python train.py --n_layer=11 --d_model=384 --activation="silu" --norm_place="pre" --positions="rope" --rope_base=10000.0 --attn_scale=0.125 --init="uniform" --batch_tokens=32768
Each number is 500 + 40 x the weight over its row's rms, rounded and kept within 0 to 999. Layers, rows and columns count from 0. Numbers have three digits each. The size before them is the row's rms in percent of the matrix's.

# layer 2 MLP up, 1536x384, rms 0.0431, rows 504-558, columns 0-127
084:434525569519466442531495490538529576500479457496447547501518506516567483536462537423589481562479435459454566518530561577467479486459478542530510448522500418512489477506518515490536576505461488442536484487492496490483443518529484471499492541434503466490470464561544451432478483491477488476484476466389465444481380490436479563462498525469503500522470478462509515488485493473479539518524
092:570507454474473457501505524478460470452507502452423475493485479538426498465482538537537531547477496576493519433486490490443532497493531546544585470539562475523505449561522551582442507412463569462504506464518529539483516467489478431516493468456477526525535520543526529472463478501473536503500485540495548477424475528463473477462534534516500502521521486539516500559438477436499479559465
142:430556538491534527542488475475478446507566486428532559510535442486497424506390478427552546486521530529519487503518510552538541495561508499470503527498504529539437502502473503496498505426461447540494485484490426453495462476525467585450504559463500427525557558505499490483550476518574494507497519477493481558483385476579479474500465512511492503552543467537493429474518485485577476430525
095:563513460495432468561477502518389507516592481438565490510519493488501544532470507497500529462479517528546460448498499431472455463499512470478518511584514515474551392507559515520538578564584438489570450544483504441474535534518527493448609606487566586498498442569617431530534486541553484477451454514448543577494477555520502464497421543494529544499465423453504479422493480555539492486483
066:515487501538596533512559428519479556490531467526466504576455512462531483506504525490426519465561541524573499479483477461521532448516441487508494470538490508450560532409520546557555477530523490459473395429476477584509526483486470505509509524493496500435510522493536504555511456486430490461615460513522499486528513505432481519441500520495508470457471467489461511531566487539506519518510
072:498533470493498478595460470563507523539373496517506534518510561473543473494489464470511499472536520487562486563479524480549583407487458517531560528514438556482525526504486471416563531519577497521479448521452466480482438573483553458474586501435460475491477475516541492465518508528503544476485507528466507496527434551491412523514472494453568544497533501428527509503556504518454442424525
097:511495424578532477581497437548552499534540515500454548519464552442523508537562574437437453540524535481549464516502587387501480413516528476450470552496512503501471565511477525592633496516519472543551467464421473504494529419530552499516463500471503533521521487520504535506505500439508464476456451521452521585485505499502501500471484493527536528541499474487490505451500507508496554444433
135:551533457465521546509584513517484487471490472505583491469433509495512448469514499505519450529522520553558481530533550455502530456520488511548562585497496463521546476495472465514599557502444398531484420521541534524436464472450567556491490397506496497539534485489549510520551494566478519617579566516503573448480533437469486536479486529481533489449493509491465512525532535520507519535492
108:425510583505522535512535478580488519552485586484547430470518457491479572530491527515553502571529533483541541506537497482477447506513546581540427455478469455528504530525545509450540532432536506556410568443470475514529476507485495550463551513530521570505544529457551461446494525478434493483489573479495474417473447479497486594513536561435519422555508544518485407521540488461462498476565
087:512461530477501480536543466478501465478494478394528507545539488519567531564530505480564457474468452547545477511537535457447457520521498550478547468517519578479465481439537536471466503502545511517575539505516498545473463504544533446474551556426486471440448512536477490507437496453546474517523473483450509503395427540492440498473487531507547604621443490523560476466527481519487502514515
125:427454458502489526466544450571484517442480549429546423430482452482501445468463436526472544566547492480543493425482541567488463495555434527495428486604467484492443495503475469540458498470478485514478479531458470463532545516542525518510525509470577482544511503513551503510484532480508509450490535474445489492449480430532486479463535528480455570478507496565486473500511400481509466501504
122:534552437494554488449473461602438558429551542521474556567493455530507459469487516433512500534544492458477463495527484500504521480472473477517482532518521472461590491474528526564556493529474522533442520533513528503560526467520508607487471489470468503587489537494500497486534513435533530521436543503505542516538538479552484594536474482538541405502548452469519496544513506513514502520474
101:498467485478540524520516514513471548531398530520469470476520435530473522559519513476473616457494498417448493524467511515455417400462407544444483452534453601439464404549526501485521506527539405525467485495485482435461530554553511474564501440493530528546477467530508496450436437503519472494378420556520539491466538513558450526409467537376540464559514489598503498496561432539549556458495
083:502450490559459507510514516496483505504434495499538552544528502520557520488447450469509488485464486572523484469494573516524532471500532441557465449497465462574562554533451509440516503480428519436545463496458537601498497501557482556519540554458474537519509495535574551549488492471472500482539558514467380524370475500542461534543569462535531547502483468465502455476519577544465396512463
089:508601505516467509489474540526532436526507552519520499511544503451526477542524496491519594577460545473432444535501470491543477473573475505538450521489508546537536525488530533452534504502536457517490555463540532460478481507435464439503527417481479504514598486585549468450445594506550493483517475501470514545485539515513482449461484507483508459478459510514486497498528438515526443480393
090:527550440489420489518523547498420591444533492467543506538514484468469534513563481492457562534520547528512500550517523407487525531533481516525552428543480487443536495458468529566525490498503516462442484444424512447432587558525573476463585427490538518489479522482552487537503503488535531454533483514444473456428422561505492485505512512565475521485488470471519561489568493518603429450550
115:491530478466507491456448489492455538539514555461497566560471417474550522489479523475505486475471531518511491523462463499473474506481612506427479505545514559529478500530499501471470467513467448501436503456438485456492500437479466577517565499434476565429520525496484507477448399472507516532546395415535519521433520534546576532389525522473504411534469478526481489498511496452509543472472
130:511451425455546496517443529555458498499477459491499490485528428524514467539417508471514489444566501452546518469487439499470504463539558555535496476538515495507535602473512470390488466524456487554524516496530474447497495461512509510488451498434432484503521465504495490543514521513451481536496528474559489477446465524530488497485458455527566550511505525495450558411542487514536566573489
115:443474495471493400511544467505464415471497489477516490521522489511536471494539532460541473504540591531519583500503495503519493480507523529533528541538513478507604553424511485487530511487510477560431469480540495474501517557543467502482419477477527449514486547519529446519506557503569572587516493571511464443511533506530568556511511487503493490576539504424508476433525565545516439470456
086:559442490533510529569455603573449580444468473525458502434529486453457484561515466461560519538540496564495511500523521471506439595547513488521531457547513470519485497554467439454506522479492481432525450478534533553546522566524508482511482448452507471536477520598538473463493497486545520520525459528484416466423508466496476631482434568499533540544476534512500433448489415466469470513460
130:478520481522568536537496520452511470507534528534528527423485471493585539469464509534492538481463530462561512460550488480518481482548500516524478456585530555503458501507541455543513485513547440503533526465492478500438505532510584536546446555464516559493547517570436446464519456498502536472457542498439483482395469450542490503419461491501544507500510503526494483543489503454550545476467
070:489512513514459466456526515513523428481503490480510522525472517497555528568582498516470536578443529575544465532515456426442486536498464463535518486474454490477482492497479570549544456503492479569397471585518456541465569477535452539504488465481458541422493535595470517525550513525456564481576380464460461451541411535545519502522505460483514546556469445502525500527565502569484447489509
074:483490536493434494517482507476451493418497525555498460512430462577477556424443568480493528558490476477436507555519510498495515467502498494468450463468550451552562516610430589540427494470443461468475552543500447466460477445503523477442464484489489458474453505527586544495502494512475486519456509482460500480508453491498522511543536463429458421525459566510507493481478481466532552529551
094:509461533477587412534474460503496504461532514476515507526513553492547483558512501465545533492562614487560466503498501477524523475475596464485464465521499557472496476501482453514493476453479466479561579475562552523526531576521469478523556472571435537549470544495498460428502483523516534530522536447430463523486515558516559480495517470500469540524498532528468450450471453519402463551453
080:503481469447510397534537553512486540502503500519435469584491463536590453571453533473518540461566451479496434518481505499452496494460538486494490500510498515472523457477477470520529494514521490505487462461486441475502490505494486556554483519471524448528424490492493573491461469496500488519488471576520501358518431558525454527488518546433505473529500500432523450561551486534507439574470
134:514561553490446455543531516542513530531512494510451537554443549512517495532514545497466567552470515553524485488500507427497498512468533463492478546479490458508441446506473494567523490585451461539463487540446511552460515503480516427435540469461559504483459496544540516462483511529521474528564464500480514446468429417526471452485558597523495417514430538525483514485517545489547488416418
097:542526498450515540503470452449518472461532421450486537479517481498535478518579474506474498438503499405512512526505434491510461498517535454480410457509493530551460594483527536498578466528482497535441465501551488453460507518413458502438517471464573489438463450535447496543489518562498488522518380488470510510443555534510483477569550444500504466504509553472500488470585554548495550466447
096:440508450487513529551512463443494483449552593502449549497571532461549481486445476456603559512465494421548512501506522516492511517572579501433504473582561453505469482463501479502591464511463463536475538518514519549527508449519468455441446523484504551499448480566459537507505485442460453469461431518435468541438497505529482493529465517504524503448501436436478555510497494492556537589564
094:552470531535473491524583553528454539478459448523473533541559358484466523462485427487508475449494487512528501488543535568588523433485474404495590380453427506466492459520498505519463551487484469472428487523486536538465487489538549497535492525461571478494469500485558471537488483546550446530408406565474482453526426432477521465466497545485563461491541485499556505482541478519479569494517
100:425440561499554482490513498450460473484527522465546468437579529497498505493447451550584477546465454523493491448511506451463444476542515472519519465513477496517502508472480435457485552479460542459525528485502487512513523505549463455481528514481442525597437567567477516488460539492563480543477541541518470492517474505471524460588434523512569421469514466519455405557473508538457528525447
097:515564552501452541526447464547457545473589439490544467420529443443460541549511476532550569548516452497536508575472477473471466527553534459487532440494489473540488509480486466482501537418402554529438573511453442489507506516485491525527510497472529475496535528562493483533535537493493468414444520458512538537507461446512550548492604533498511467508513503486505488511540454520519563533470
071:589547465471495448535497554521503530549518523582508534520529421531504532546514546409504541566517452455476555494460422502436454519477541475487482531479497474602544489524459528483444447498514542551492533524528545416518464479567547485454496457472474524508509513495499541497419527471516506507499501485486539467443497483518512511459476544463497477557481501485461500470481462446541459490488
086:503459490473463455532525587529500524474522517464477560529488519564510383543536478481604510536525531452468473530543571487483456465514478517483532499499567426528486516490538469466569494504613406427489440475453496443440459547473478529418471463466505499567459473544532544528506445493508533485485564507452431501462452544491562498514506492581537565538525548509406535477490475535560421479483
096:545582476482445510563453461492534398551484548561511515506498453480540511540500534503466535570521456462472478499498498491476446474466531472484460520449477557576465461481400456550506509485409545538475561534515493445493529487514535471514525567562494484453501527456512474521431578462516476461519534544523546464394476499473536445566548465467475437508540492482450482506541518446543594510483
080:551462544513574450481547474458516530566447462545480536486482538554472541468442523499492516485543437484563478537443508502506452504522568447502499496565544437497493504456448491527482494484468518394522533451550473483513503483569434558509556468531390562541515505489455566526489533407488460449495503521488530426502531505492559447532486556525511491476430534537426511462483444501567424504499
070:472500551411513481526525589471512510479588501484516455518634445470480515468576511548556517553443437505542515482483537513560519455477485487542542529549386509541483557501481492509493484469541540548440519527492494451459583517545499433449488503547457480446521463482443512502471520469484497564509460517511520541429499439461554454581517519541475502461518446543461465447492481446595487541487
149:493538451498515408543522415564503530473553520425538457402567471520484450582534491474574486502458471415499471523460520539514483476498479470490469537517520477491465528500478530439533468531494460496497496492549453479452470498447470585576470488449547500509483521518527511478465449578563506502551515416461588498472462546554453537512476512518524525529500412500559473466539544408531507481515
080:471531471458466548552452520474436477486532472449588501481617509476476527565489496496516476489497545498493526522434497478478520427529496489551475480531537539446473539511538474500493517508444497526478481471537477471546540530509462554410553489490501465558404491526518523471554534490515528450476495503400512500438556542550512448574506465491531579537494479550482448503452467482552561528489
105:480500517496448442557537461534460508464543470523472528436503526501466441477481473502580478519535573414582590546503496418495477480557607417476468511485541565519507510508501433494509468463458594383476519539466522501506492524485499517579466508563501512466507546541556512489510582432505474545501516513534467534413496474449535517476528465508478481440554547524396504529528519486550533508488
108:524504440435485478512493483533467535465527490519579468427575449480477530528557453510443465471443427478445466504528512502534529484541503443518491470524531487519519464525550481452489513514464467517536498459479462495516536546478517559436571462481493571453526548459543471517535437540523503520518535539474485456462502470572441561505471509444502555555514434582484540515493538440519538513525
074:474538497538420562502554510535501516427610371529560464493520438514516545479479487535528502471441482463505523493492444561504520454511509478447487492439568547499412517546501490475408442507377466474523503542435519527484521526444467504515535499563493528460530510478508502468499548524485443553552442494488480520450512454534520434513482552456453498557511471526511500524484514520531631524497
078:511511431507485525483535473524500483451499547562520503512463522538498519522490486437494471485509488516454509472563558548506529421512541494527494513501427500509510503450448504553557497528529464502517488449479436538456510487445525463434538518483512501568518558423594520579427475489507497568457562509523520471388532500438415517561514461421495464487495497486530564525537586492513530476504
082:528511572462538514561494510487480449606517469527565552502574474484480514472562419504523514487441471513531418474533474591491494539569637477466558502464542563531457584488547482520497528482539579466571565539467525475539523506548508450518540591486530488445565482474548515498531537483497474477512516489538565533504483447504490495505460506512534566572478515449523538451490496445564464469484
103:501574496496481517499501483493532485521584523504508569494520478476460467477503413508493495451462499533495498515517515499552513415462507478515451471459564420458447522533483480472532562518547452522465462462459480461452522590498522498480483548454542521458482500492473457549506466497538465491427472490458540536518524442535473450549507450459583425456483507539437531518496545577531510484521
142:539589437468528525562441475546499518466474502538513476443491454486501428465510445428537519506572459519561457487526498463421574573490468481440482505487554452462507554579415481531471503523539513548513525455505507441510532450575511474547459457607461479474465543529555451537506550457452437473449597436489489475508531514466532482519547418480532451463529548572488528484520513533541485512543
133:446471513475445497456489539402482536496483484511560427461511427566481495460431475503549535522484548440497609554480535497575477511564574505475494526564554524461489561512438445507482520520498446523505490510495562465440445453609423565507435497537469527557540492455530468504455482535492519532524422465470474478511425510539489494520524536499533549519487466491507423499434527436537509415505
110:492469502478526518569547501551467500570493433511455515485449384481483445556505503487539509499575504581421530492484533513537474484402475499461505450491470425415558499494428493557546517504484470451506577476475503552522464450532458479539505497472529467474527489429546554507480533495517521425453440521499524547474505506473508560542499496485498441504550483521565534483485465470478515481495
100:523508504551576447519511542507529528475525544507533571550558486542497532525483472471528456480501556498527488499518428441502492486463477521519486530462540544588457565516522452451466545532473415525476447435484505448424446529438502426450564489481450564505459584494510470515482518540497575558459542538503536482530452501512519489519484444527511490484481519510494490531522499485525480469498
113:484459491474498496477555494528518559476461478532495467450505400534514467557524469529504487472485485451511446536500485571503543533602441455531518448502479476488471508510502529516549545512521466521541541444411463555496520496535472492532473440501446484544514421549589504448485515437492469500465515541478558525557451479487511562494489491479478519599484487494538526532506415469515556585505
094:482510525584492487446529466440514455513543540499559543520461480469449532500462523482495495471583523492482506462481538528483480500487483515444534431525515533514560504513511491467539414483510431496468451518487533531474470531542537510560493424454524455480513517505516530441471406499538513591447482427492458492520467488467448412511436500526538501520518544453499452513468462492456479555526
135:545491465467518492488458428521452492553510473504506517458553494477523541538526545498452433465456496579480459516489522496499502526489512525508501504556504537516486500501444407549505578504511464492445487476499515558454477446478512576524476450499587489509530429455508539481446517501501514475474527460490563437503482467549497444437458604565502460536545522437521547508510517458506596438498
074:522456533512482416449496520550491462402489557435450472546514518470531538480482522524552523507430513413473530467501478477475511496463486518535567531531507492549623539542473446483508514454422524490493506488554571492502568482553457539519550515493531509448514505558516466498510475569466519544511535488454517532456477443453483513521533447520531473437587456472583516466527529520483399545469
085:533493500421496490532492561469530509482501499499538531547552458510467495390500445411546505499487511543449500439468499552486542445574438541474483457527508493590481471577571486520492485564528455474504530495474509428515471605529505522529459556492490482424491454588553492536486487538487498535473503553527504503517515429503479480451525560538548518450520477570462441573535481488522446544465
105:475533487522442470583446508566500479465480512460549500527558455528524507560475461455475433482540609485594461491459472508510555505525540591596545477581534507443473488458572479587476512494487462576444500528526448511542468557486473453446509502487398432517576542504504523507483534607466507461542463444501537512480451584510424371556538453488539497541580443555485480526465461474473447538511
134:491507468479479512444451394559505502521553504506606471484498440486506496560528535463501523536509486536484448452479568491476454537525518464513476527478457529500474535597543478449454572476396463450438534483490516504522456506594488527503519517471524496503513523519447483466517518511589550532512447484472538522492416482573478462484440529507489497514553533489499552512477481464523553455494
# layer 2 MLP down (transposed), 1536x384, rms 0.0315, rows 504-557, columns 0-127
077:594454412488552559526520513497505417451519561538541480503496464455449498462524457568442525455583554546495464469490466436558508498511520445527491548491539569510517519481495462477464431480532481538507523505466497520507548500437493528489556455572509510509510534450484578569484559495545511530500526527600547563538572491558506476530508496533497485517520528540484499485520486502542502481484
086:444521559513525524485541472552489535571467525571549542507547510474580480525578467465486454471509501427521461565511496516536489491527481477446446530514448500479499528461476475430534516595512462553476511537457467466484498513514537550495527513515548476462482488469460467505577563481502483496505520456498425487534475440534552525571403448480467480502486492442506516492541496515480535408491
158:580459401505477409488534452483499498546497565550487464492518519516482568484597481506459445521459430488566509496485476494437482459367488531492507508533486501501575558492543520525514498586488473419518477495485566549469553508435490457520479439512516517460438417488495512493439498501465496498485480538492496424467581544460478533519560485491567501429516513465537523530502486529467540579496
089:440526535503561540460548482520589496490444527557472529518476497519546468459545477467480464561486498482448524570480460556519515526523507558524482453422480487518460628524460500500466415435428518537464522457540494544521467490488502507549399394508384434488507545486464588451466498475502501532526544469556504419497505430487458526486594475486499433516583559585493536557471512474470544514511
056:449527470472400496509447558520524450538467532502500517417528503506502508496449490553549521506450477461420508530527485560506455516466574504445478480442553489548419497561465459443478507494503475537527588562530524459489482509563511497515488487514511518561517479515458474437521555509561488536403516492476484531494485484600487487522505486554494549542563529484529467470409517502515491464514
064:528477541544496531435494544478524467495597513497478471477515401543455507485525527544456506531485484539473518414540489498453419586498550469483461450479545450524446469511525519560464473480427468447512524483541571493493571467511447503512420496551512544485511507461488530539535533488498471508528471484514504486484546449482572479495537523557450463478491507561469492471424517496521528535485
090:489517562447486545481483569490447538475495485516537448487524405533468491480422437573561574485488464553434515441495412581481480571436512507522519468462478496506513460481517447435379499514495483446451531532594526478488483580450438538505555516508480465471473529483466465477499495565476494491541547469547495442474519490517467497518518515467483474473519531489458473514498484482485424575543
129:459506523578493456463465456471493523524473526493429513471540513511502497545479463490493516486472469482479493388485440474458461538451469427493479388478495531496467532481551511553457460488530545515509566451506451448558522488513481468512499527523551493441507572480458532483429475460509505384479485444517476571499474569555529436507476502518499497567537465520460454495545467412481502503500
103:565488411503474458490449536423505494471508434535439573492497534498511427464519493494482498428446456507457467458430492540525535494491482476440605564509512565522513491455482515539500469574457469460566487538533529470428505520488488422521475510444458432480449470525445519557472473483571491531535420468493525550507563570531468422457446443595459560484502467483506568508478525527571495530450
081:518557485518463509479456502551452539469545526549461471466464523483454457449484506521449536534502543446437520474467434513511490471450521471536430536491489446554535534564475418528533495501443507494443470493505503413504548477481443557530452466581528554520551480455557523506569532540440520467486512474555489467601558441522549497501514463507457375411558495487460512551441494450489477491487
125:573563490517552501515457510406485491529534464568461547592489568499536499573504523480549450468477513461423495573520434434496510513480598505494621537401554523528594497527569531455525487524502457456492502475539517491452474500511473504494477486537438526433502498498492510510527492552497492545466457506563522481529489565513495512525469474545564426505514480446506467490499539513505559516478
126:464428580531467472560540526440551450549439435464503486452529527504501519521541520568484508466485470536500516522536515462514474486561515532503508483481462497544432497516499456429460475449546477456530459481491463466464438527495482452480507538523552426526519460487535553506443487589476497488531499521484475499479424506457514411514511515450482589462456533556476516469513502486513519463490
094:483563530517492479478486444496526469476575462487521563526480554466543495428463514510538412524479483534551493457524508496529585581539610455540557538471544410495539581482510544505492502453455576476539516521477524521549506463465471538423495519477477478472510553485466491549556547491496473544609558456485470500503466485427517504602511480595479522451469490436483491513455549440467436541501
078:524556492466509498513482492502530467460576510525441460443447491490421486511559541503508511522524510468476521521494409470476448522492496522447531541491497544489442485504558502552479458531530473548441569489566486438462504517457529457484480479526496483462517498470441437454543536496541493528448446528527625473563543542443529506465440530486454481518524537537528532526500406451561626466528
082:494435502501544486532520479513459550490496436465460492449468497576529505491484523488470400403553435546563551449494508478496508513397544479480542503504497472474477486519519489568403508498436525463519408542475442557546513501584539548474465583531492530476468514495455552535560400480458488509522519504542451463509483487489492547528505546476488574549538511489476480491460538460482531535572
085:465460556517560516507478480516552407539468515561452496493486515520535435498465526510539433506439457485504489470506466576526495498483517491479476537464508515534456496572547465428518516502504481544574511548578484550532413442490440537538423560508475471500497476511463505478516508506471470551462501479511512536561596419515528497499493524431512463512550495499504465514408478422424551519456
112:463480493493480520557545480494545429513476455488508452439514546554522432514518445514486545492528469460532490504542526432483510465536421520576524504519487458456529491455471511498519522496529539466499490532507472528515502574526553438465463516544486412534494498550509489520528587536558476494467536587501457482562450427435473492589463485504507559483519510498495511477522507526522463527498
161:482557588532463486476538475477492485486560561504483500510474534476504511454564476509483502591439511539447476543540549484510473516484448446498491532487475513492496449553484530588497533434510555433519502487472499559498502536514482502482545499537534535485460527490491505460484508523544514490521459533437514509544534511470501495530544560450409441534474488486522448617477551489466464458493
142:533542484517529597466486477492541555556528490503472510449468513523436535496513467545463540468443414468459413526494508488499494520476522467474472472464517530512397503525485514547439505539466509421562554499474517539482491458444518487483533513527473521474514485472484550490501461488443452443487495440525531565503527503450426406483458501456489516433455462513465540548463448463487522499512
079:427553510474451476430522388418518402530539520498555507567463484528561494445503552509476498485465504426484479494479489495511590370442495521507478544444481526458512525466517559526501472490491512546508550538484481449453483474489469526504519518557513519440527486418452526534489505532466466468459546462532578553578490521502546411541558436480471462520493469528496565535503567469512537482546
141:540457523460461502498501502542484546542499478456495497558450515500416458554496485514504523512515477483461481542450524524515501524501500468534495588415481436484563479501450507444481500457466501450495453499538525513553533450533428490500516426556445482502465433470599536506493560510477467547559499467563527529556514560495523481564532537500501454543498501495486567489541511596497460513524
062:529486499496523544519471470482513579527478506496488489482520482500445455432453507479508452445569494439474521482508553572538503431478556519485500481485542514534510507480534464464427553491456520424576582447494531492483446526486535435488518547532546483582500478423504500483450475485523453514434627509505553527449580464449496473457521553514494470476535574492513524506432501423542530482510
067:497523442504562506473514511537567494548491471444497538487553538471514445539579416505553487453497504520541528480489503500498478532508506526532533523530444556448418507445579442445567496531520537524467495482493581536538494544532502483549529559516468558535521499468437443511473518444525500491541511522514498504511541512533470505436467549553564575471540445469488503525544483543473419453439
089:503545469529422599471536534510482515576511476507498529457511438536469495476508497532476475476473410578446515503511496511495440523512401534515510531479495468565490516505538574472498500556561526494411411512421438460501469457490504516462441513442561439436509484513537532556506510491497457483491470547565548474519525448482432496476520529517563484487516517473511508511514519490599542442539
073:480520530571483593421464419510487477480497497462582554413516518477397538440551454529484486542457560518513531483544492477536488496534465515484491450440495491503470518575519517511488493495484514506485536549526567506494535502506480477455473491502497524495590529503490445522518545492508527503527536442507529611463547459463570485519482460520505533497482500575457543463459500492487578476532
134:475501425508581568441459509441453524441483525459499462475580433478468577470548475532514489437501516436509553501492470588538483463514462526501531469563544496543532501507553475439485488433523509494518513406513445493566520491520515578516501506520395461493527542483528494515547482487527566486516547522497512485568577509485548502531420488507541578520556500486517555473509473513463467542553
092:433471528533477455519503518546511524523467581541480474530470531503505538484432535493504557514493481550496476477497585514488556503488506517530596577505513458433501390498515478508411543470510435461555538521445504515540467446568518492541464513559417504579518570465531496450530462414494518498492631488512499498550476460479505520416432576465505528498497456517484485527422467446531469527563
091:572517519500486453451485489555518523563441424489524476488406447547447516528536542568407465467553525548448494495501461477480475462420443521595504504434474535534523514540512536506407536485537502486527484463488480468489467526503512527556578510530440448494522474456570429503496521515517522508517564473578511460526485480441508486463556518488485504570479594556499497515498505528479461417471
086:469515459478530502461428446471530452520564563493512460461447625532563481519527552545486530556497496461459527532497485469423449550473535569489431613582578486523522539475487500487567464526504460550604487476527490453507519542477472488483524447541427487489509505524468504454482516443437562474587564477517511536472554522500502549508454439536463550525480477509448486526451510483502436477500
097:572580446500436544503505491499508520518480495528469539572405490494487469504557559450403502502524524483542535513468493535515523495463525551493494544485546484479513507513544556514489427478535452575464487491487514510488497497418522534500503458507530460399503434448512497503551435453401493453506453468516509524431531507538433537430555492504469627533515520493541586459553476450526456500557
092:480474456482565487468525509447530453549400542507456508555472572559533460476482531512478453418476555464454486413547509511558539458467510548510491562526514497464562483521519518499501516563607466478546431481509537477470511467537512498502497484521463515491484525465518508475468474510497521588529507519488471461492508550504414453488385502479513506515488502507518486468446525476479467467483
061:405491497528521545456470474488472460460486458434520472439536554492497459470500484574501464455490532517535438495556575417585528469537486547498529444539523569414450500520561484518567549503450458439483482508470457560474562505410471546560523502493484469499486519475512459485582455519499529461487503497520445511510523523505521465544514459515495503478493507516527520531503528532450522537483
081:509512502543553556488449428470540465520505482555508463498515478468459564477513484532374524478501457567555532470453477529505567547463542484531482509499426601497492508499488556499431487505408563567514547513534484523521546456536509466558562525504472475470570524453472426504462569519512460530523463521526573521532518465491465488474490527434443449497502454490562479498503501474433534539507
091:463426508522559478458517519533467570435551488457492519483516528554453483492527516510508485449484512502529511463493488498538561509520472523549541464555501404468503499470603514449485463503573446481518434464471520563525487494489484528489469476419502519547493492524492528453573429511478502540495482480469483511573539532540493524473456541521508582456425505542528507515451469518479406494522
072:448544456530438558555441505575477499458553546458498477498451440451523438546545488471528504506509562515437518478577508474519559482477439502504465515459490563493517515558506475437495526509541499581487453507417548484492522540464540453516452547475577430476491523478574432457468470565478523565472496510505486546484458481466446586458511454494518514518554501451554490527539547519449601477467
063:519548437556518503468457413555454500526469509520484537475401537524507467557466474462465494480544573485474479526485468459426476530489518514474500490431620485488517451492540529478524550535465438462561503475469528567557422489487513565547500530452548520525488529515580478455522468505507474432500514487509422465536497510550480530417474510459507486543505563471526530542509498509445524401536
171:542528524503524588511484552471477474522471529559504587610451465457508521443505486457440547468549560552565534468496493455482459478506471533501570494528503479523499483538576485595500505432515448495511521527438499500513573489503575487455552480520398481489484531539498504465578523449501509546456457538504416492481530445434525436473511560485457516468535478484462557474425484529504490578494
070:553512528544525493445511479569576531528470512538422468528400450514506470423503456522480502517488462489484456504586472545556467573436483542454520537475446444553506476476500521478515470481556485488504514518463536526456476497475556459596461520500487547458590488458521463502471448505514441553510487485586474508541431450485450534447485546496451451466530535462521558489558574514460418464487
102:535504504496522561472432540458532501537479544493483485576549448491538525581530501474446504455476459517427413449487498573501532501480396603514530505515483451483479490489508551516498552517527431602492485428528493491468509447515479498494510447462540451488508468515434475488490450554505527455506494485496509468593477515555506490503469545454533506568445449502577540480485471497472502488491
109:483536551526494561490490493531512462554474520498451516579458523482516485453461556464573522562545521502579530530502501512486466506445519586471483558469503530525480528465501526530538490489499495502480517540500519474456493513503479476544421557508512441515449469533446498447475522486499495507467467467548493531519515488451536411519513513543490440473502538453459432498511479592513461489489
066:524465480446564414524461476474507524552395626471444535514505524460492431488512485503503503537547546506485510517503546457496434568469462524543479494503458450502572497453493517563579556480614511536475499411564458484512478484484558465478488538426508503534495451539490509508516458497526525458434562525482511506560453546462460548487535468545535497476477510488496504506497476503508405479507
072:478461505496523494529426528501463528529525477447478496464538482460474506469507485581472537547524499523535490499474436448488417579480450536467514431497542477473472514531587483476458500488499523503477536541519541480501508528538514473592480455509490475445460468553380459423557537483508491438544476477489486530606463503576558472439469562585481533538515469498471453495470420479470451529475
074:460526457532449480456518482510485571404493552467446485514440499524499466541463576514497493481544522505493605501509541392481491471420416507507425514499442422514570447508508508476505454514437412552470410463524490507503481487456501523496481457495497509505444535520479502494487438511500543499498501531491451516472523541488487509471539511480462447447535494553478437540461488564441541518534
105:466438531513541480502493515513464525513459515508481441522497499530516551506506555474507530558539510433509515539526483503454499554526514478490543534520450541536510481455524521538420488478469545504495550512559520524530514401494476500499496487550467435523500506507547522440473512514426541540558501501539443456453458550445545560463494558541428550540508539458569463488451460402473503462484
150:468426485507514470427522498480521466516529519472443529568506529528504503589457556572477505508411487532454560553505481576572466442563489548522518508453434532510466466455539549491484496452463508457480457536491487506522470550412479532445538561467541516532501471472489535469500455530495551485549470523471494507458484483556430469475455555542492569531463466468532434538484425445392507535449
136:535493489506547487524488490555541456519495510537478561524541545447481506512566507484471435472492466593517373448520484488423532449442426518498488489434460470508532472513576538506543506479480507455506491486499413554538516564432541451484526470528525486445468524532488535506524487466557488437496544542508552529502571500461504506424473456512496498475491557494498594455591447514416441507462
119:480534534545497492470471517445531526424502574469522486520520633497501581459515524547453484492458489436541448494511471483462541513580527490500463559509542545587463506486562506417453483508530503573504410501526500490498574558508504536477484509512447507515476478580472446477540498463464451591535585470465488454513507508510525471478496513532517574504437521509418470510498545551519501559489
093:505496493453432581459489466518495435539510467513462457466473466456487494486546548513453535522504440479471520476508562537487534495519550476490507456537455440455500441486497521544530472452524562501548535525537521524524555457586499559504425471500552424481511406493519508464540463444507463434499464496491442501480569487475513492475514531453488508523520495531493498520474482492504531502490
121:506553477528503513526462530517479453493569546476490566549484567493454532432489527512509534547504497561530530460513542456514467428433566539486506561488523508534536505451507506480441483492509492491485479560591534421501481510478512527460536548479557500416487545473411505537507509512505516479516455465518423471420483506475499418489499493479537458450569528488455501497467558500497459427512
088:552525492416534516554487498583476558504470450503424470486570515545569467510528474513474468541412490519522472531551472484526495476507539483537428569500462488504441506525482495547506573501464573482527535449504482427520491459443434471430523559519476541519472524514506446535512618515470498427540514598529519484495535523539567556464570508490453497471479466563525516497503499467540501400451
138:433527508537514461494553538431519470464486519506520454490492505510445455488480464391522513518541496440530505513549490470516503471504465467499551452542460470533465456486527566433522465469493506531553534540491478434524545539460502469473524553535492507490480645551522508458501491529503495500492438501584445525489504494508533551535539426466514550497502531557496474465467502491463420536496
066:520515462491525572573498492433488493579516439536539535462479512523481469514519498472475480497535479551513426523464502502491515558565503485514437452509447477491385475483553560515538517534565465534467557497473443568474455518455541460462466499530439475562538493459445514518481519448531502426491459509531459496560526562538513485467449542480490522569439550537408467507491456491549561475562
077:466523519565526521461504466554491518507504492503462469463487520487533502590488523601447507524468501481557506575532539483510489536429558492496526534461511521420528534419452493500484520441468526530501486506499481597477566401475490477475540465529501544589498534413465515472510505482526516491519503451467479509497465550498523545559488454454454498546485516408509513453489526503467514462512
099:567488520479584536430565480449522532556508501539482517476500531499490484476542502540534564538442420524433507518498487461497388481500479479385464551432503507537541541536419522431547483473495543432579504489474514485476533435533558527550510515521549549470406456497467472494588433389569504499499512571492472486497565416477551589455491553466458480476442588466548499468557513488569594459477